Weights of a small GPT-style language model, trained from scratch on English Wikipedia.
Size: 16 layers, width 96, 3 heads of 32 (1 for keys and values), MLP 192 SwiGLU.
Training: a variant of Adam for these matrices, 150M tokens, 9150 steps.
Each number is 500 + 40 x the weight over its row's rms, rounded and kept within 0 to 999. Layers, rows and columns count from 0. Numbers have three digits each. The size before them is the row's rms in percent of the matrix's.

# layer 3 MLP down, 96x192, rms 0.187, rows 43-95, columns 128-191
094:531460501555610469501452458436457503463524526445420474564539541479423501546502423594458602582516456540507438507459470529499475530464484469441502519543474503549470435507515576523519482472533498
104:427462521446524490500471447501549437475473469518487537494501513466434478478457463466499404512474419559598518508453485521492501520606492470431532479517538610560436490495442567542473519500487536
101:530508498549498436497494520480554441547529526499482499453438538532468544492420490542433491524492584517468528523487520513532458515545463512547569529545529494555505500567568433594469472473542460
090:459475446521470484503508491528451431577546543475551512491550530514472515546626435502489517468422565535494525520483517489478520456603503512484505493454471499523532571498546512472512570474486534
098:515504486540460545495533467529513481524407484532434509480483482590515464492438475453436574540432415488499486449488527434495495426476531503510596482467457495424579495545455480423532478515484560
080:510508483481518475501483453448540513474576539487572545479545518531476565488475543516480455518475581517486562490506547529560584541531552501436576493523503478559503516463522489476519496469474428
106:489479520500536520502524481496473533528612517510444488444514418530462546597422410496472549592456567430455423472468432484507501467526504498481560477474486470535522490462427496562527522497572529
102:576478522457462497498574479544505480517439578488529502514516468524471497568524469478481523507553534528528479472501484528510483540481481463492546510410499568553520491532501555494470470485555525
099:483438514482562523499477494465510522422466476497468484537454526490460494486577552482514527543521496491532532496522481522488596478470530544488483539455520488513560434480460553533515457509523546
088:457508461464528506498477428487466479489514421496564465423544512528518515508541488529494460530508498509548483532465464460533499546505557510499590473455546613406498548458418498544506518507467438
145:538568537540526547499497510514554521497536492487481508555488465548483587585454452529507438510530458492527466427534437535459498533505368459452503515467528548483515515550531513602491508532505534
099:524540600602452561499596493462566479455455530475415529555511451494421543525516454455475452506469549516575479566537471545516577489537525499539469545497477523510520474468509500473497475581461538
110:469508478421578481495536385478517522529509427462535555483474553522525469565515439500457571477505508512522451489498522450455439517457598489452448536546574472518475532508508533426456520418526550
091:415529495500462459501533459583475497535578540482483489550506530547493525502535468501460445569459507514523527542534478421429523474488471545553512478490488461546549496463522513511522464500566538
089:464504487523532504500490522552504494538515449510439531435502502535505575515511495493535448437557484469562516555492486471510412506492522520459481479469500556501502560535403554505483422573466484
086:488516618461527480501454591546474497480438536500554479461554512515547496497515504499468527548487488382511508498487429479464535470478545535520488461553535561447506537563465465495544526572523488
096:561484494547550527502547569480505480487479504486572562515509483511461449524432513457483475396555480521472491499483490501469518510554455506507474502526540478440453472477481455560527478543479551
103:504517509534499589496548490544524493507469443429539495563557488492532507475506496456514491465494493529496472473485508512510524534480459520581495473543514470482515477564580559583508347501492426
101:387490430508437516505445468472545590513487496532475492476449550526494547439451510476524448557563468521549434496508469507494490555474501430538528489439484502528485485522510526528494528470500546
098:529501443503535473503546460525472535500423478484516511488453546495486552515519476501456533482443537502483547467523519514466511482514497479539479586448525471518515469483508432488527387514525539
099:531512501518476505504499501537536457535500496547598495536507536459499518479522548511546482468521564497585526478496459482533505565532511402440507460492444521513433502462441460521467440419489505
096:446515524574544541502451505436569597544475435568522518522552450509495529504485507497476532483450480494549491429497552455432567487554511501516529425492479455436489495510496454461502554496554474
086:531549480564526527498470471466490536450509532422499516484399522548560459576427482441499465498485544451450467473571480479567570501496522529532482510471489499499473566477503439508459454469486489
094:540460516447448469507487474435522481495498542464456474534539517459469505573461460511468564469480493515509475573460382481555518498470478497496479514427497511486577411452559548551488526452511564
097:525422531521425444495515522530491509428450501486481527519403460483532533468496526561480465538587448529552473512501466560498494489456433534508524473462505517453506556453537545589482502488519539
098:505467540483427535499520433490469518506537482394530513501489463453481572508461475519464529543504526487458447471469491528512429528523459468446470450456485525474518549497514461568570528479484488
089:529514537498463539501440525474445577508525505458493519513582453480497552556519481478555471467528465505505544511507474509509526504481453508413457458417491422484576411542517529515471489561530538
090:451495473459460445502533464524521430468504495514557451490546536474532451529412448414475512531523502428462501539410452469510488537472490473532504537511500473573505520499496513467512514531422540
111:485447561502504541505523565498508532505491462583457493501507509444459461369485513526510557523467486539508531475447581470434411506550532517473426450560506537546601424540466519515421550443501528
093:533580499532476519502478531378523540465493519489475476474440507391478491528485539563505431361562513488472486547493524509440565475443491525663475432535540469470495525541475459481490480517489466
085:500514493512508537502535497579495495459490539549508475507472448597464532535559509471459491472535498510514420548561510504528462517437548538551480428517514484516424557504504413424491503526552515
094:530527484506533529500502513506474511542484549421478507496509491595560434487562481527415437473464532481488527435503491433446515427473518394499493523563507450453528531494534536521508453536575436
094:472504428554574500502475520523537470563476548528504420450501526434474434381484567478564553505463506490558495484554445515454496412541531520529535478528522495542474589576529476523566573474555484
108:493477495475529501495485566458547468493571436563567537477431533500575541528513525483556562501486424547530423555439537527567500452513506510450474535485542499491501540529542478508530467582469477
095:562464545450484476498517511526438501500473504509491481543543466472528462480438502499484475494483558547499518484457495452518501527480481544550547454525425479521473502488472558489541441521442608
099:488474517499446504501495533573517450464523493507507535480502445513519477528431454477433476583521516460451507500438522587549503478495459393469506429509520498507490380535479477520508532457447487
109:521497513549526469503438479537460523575569456476525532554491439503512593456430476496438468465576448469492507413438515508464561523483405440510542454560519528468559437514504486512465510505478473
105:494466547491563514498473501516478492455502491500513442434475508552513583526499442538472471491504489518403516446527446545527470490453398557529533561535501432460491519476480564519529470541487446
095:555523452541449467509520519587514562515481466478548520497483480497519467564508494501427485463505478504463443512477481509569514557634515475444549411504472498457463525532478585500489505514459513
100:445498515454428476490506463466550512468454450553520482527467505529512563497598483562573525577555431488486553451553475517474532476531482459507455464510432507427444522457410519456504484499485458
093:496534483477509477502586452482502523460468471516560493439499486567521461488519476471544506554486559450466501435479545555411540495475482537558458466495536560522501446458443529507502385497410538
097:442531543565430503508438516535555566477474509489511486507468502611477490500545532567472500467478518469448449534473481524515484559456464495451483510510489561536472509481525484479510560476461597
084:545498500473577513498607504526581466467497510432514512487548537438478539552533447507527554503426515467493479522558455470457462552415481559522485530557471462501529505565551582536462475492531496
093:460527490492426469502458478497443463483521478456469475545504522473535397512546555475500543492471420494532539499481507459542497478513564508519488535524518532446513480445553443491526501432452533
106:467444559521496448500487494576505512498527497459588474502457479507509474526477464468508484481481435500527489459530514525485456584452460491444553487490465561497456512508521533496437448443466509
099:458479505535443403499557513600430473455467551538506471439505473476501558464522493421477486491511484483530585496491563535497515556565502506549434412504470492460483522490514483494523511507433489
188:534478502467493489497507496490483573502529518514513487595471565472529571598457500499479489440448482482479375521542415520543492505469456479513486477408506532533469502417483543540510527516453502
098:537568445544529455501511476452511504517428505523503445512446496574609442490467474519539463542519510465473538440475593470453491485502494519500447449470489515535509432448441444463450476515508522
109:471493507548512542502608530561451442518469485538474552475551465479518458556482499508527514457503449441486488467442577553514445609513541405488503461465551556404539503510508486506526511485532524
096:492552462453482397499469558437562488466525470503489537525475558528505459529526447475532571490421498499461501486512509529575531425469527505488468492440422505565509462406532425516498497487493540
099:435395493474508461500500533470460536537411549406525527604503484575447590529439514480409581530430565482501500523433494501523494505463478462486538536461553466526554446434470506526473523502532462
094:505450512487542464505534477554554476531515550458519511425469518555537487502506515520449473451449457541484396537491466486555475475481492492459506576552507440458528555485460508508523553478457505
121:500479528495555531505493519490503505482500472500532492452466515508452421415490518499485484488473446508501522428503495515438555478564547548502497414527426449424528487488513400401543532457523530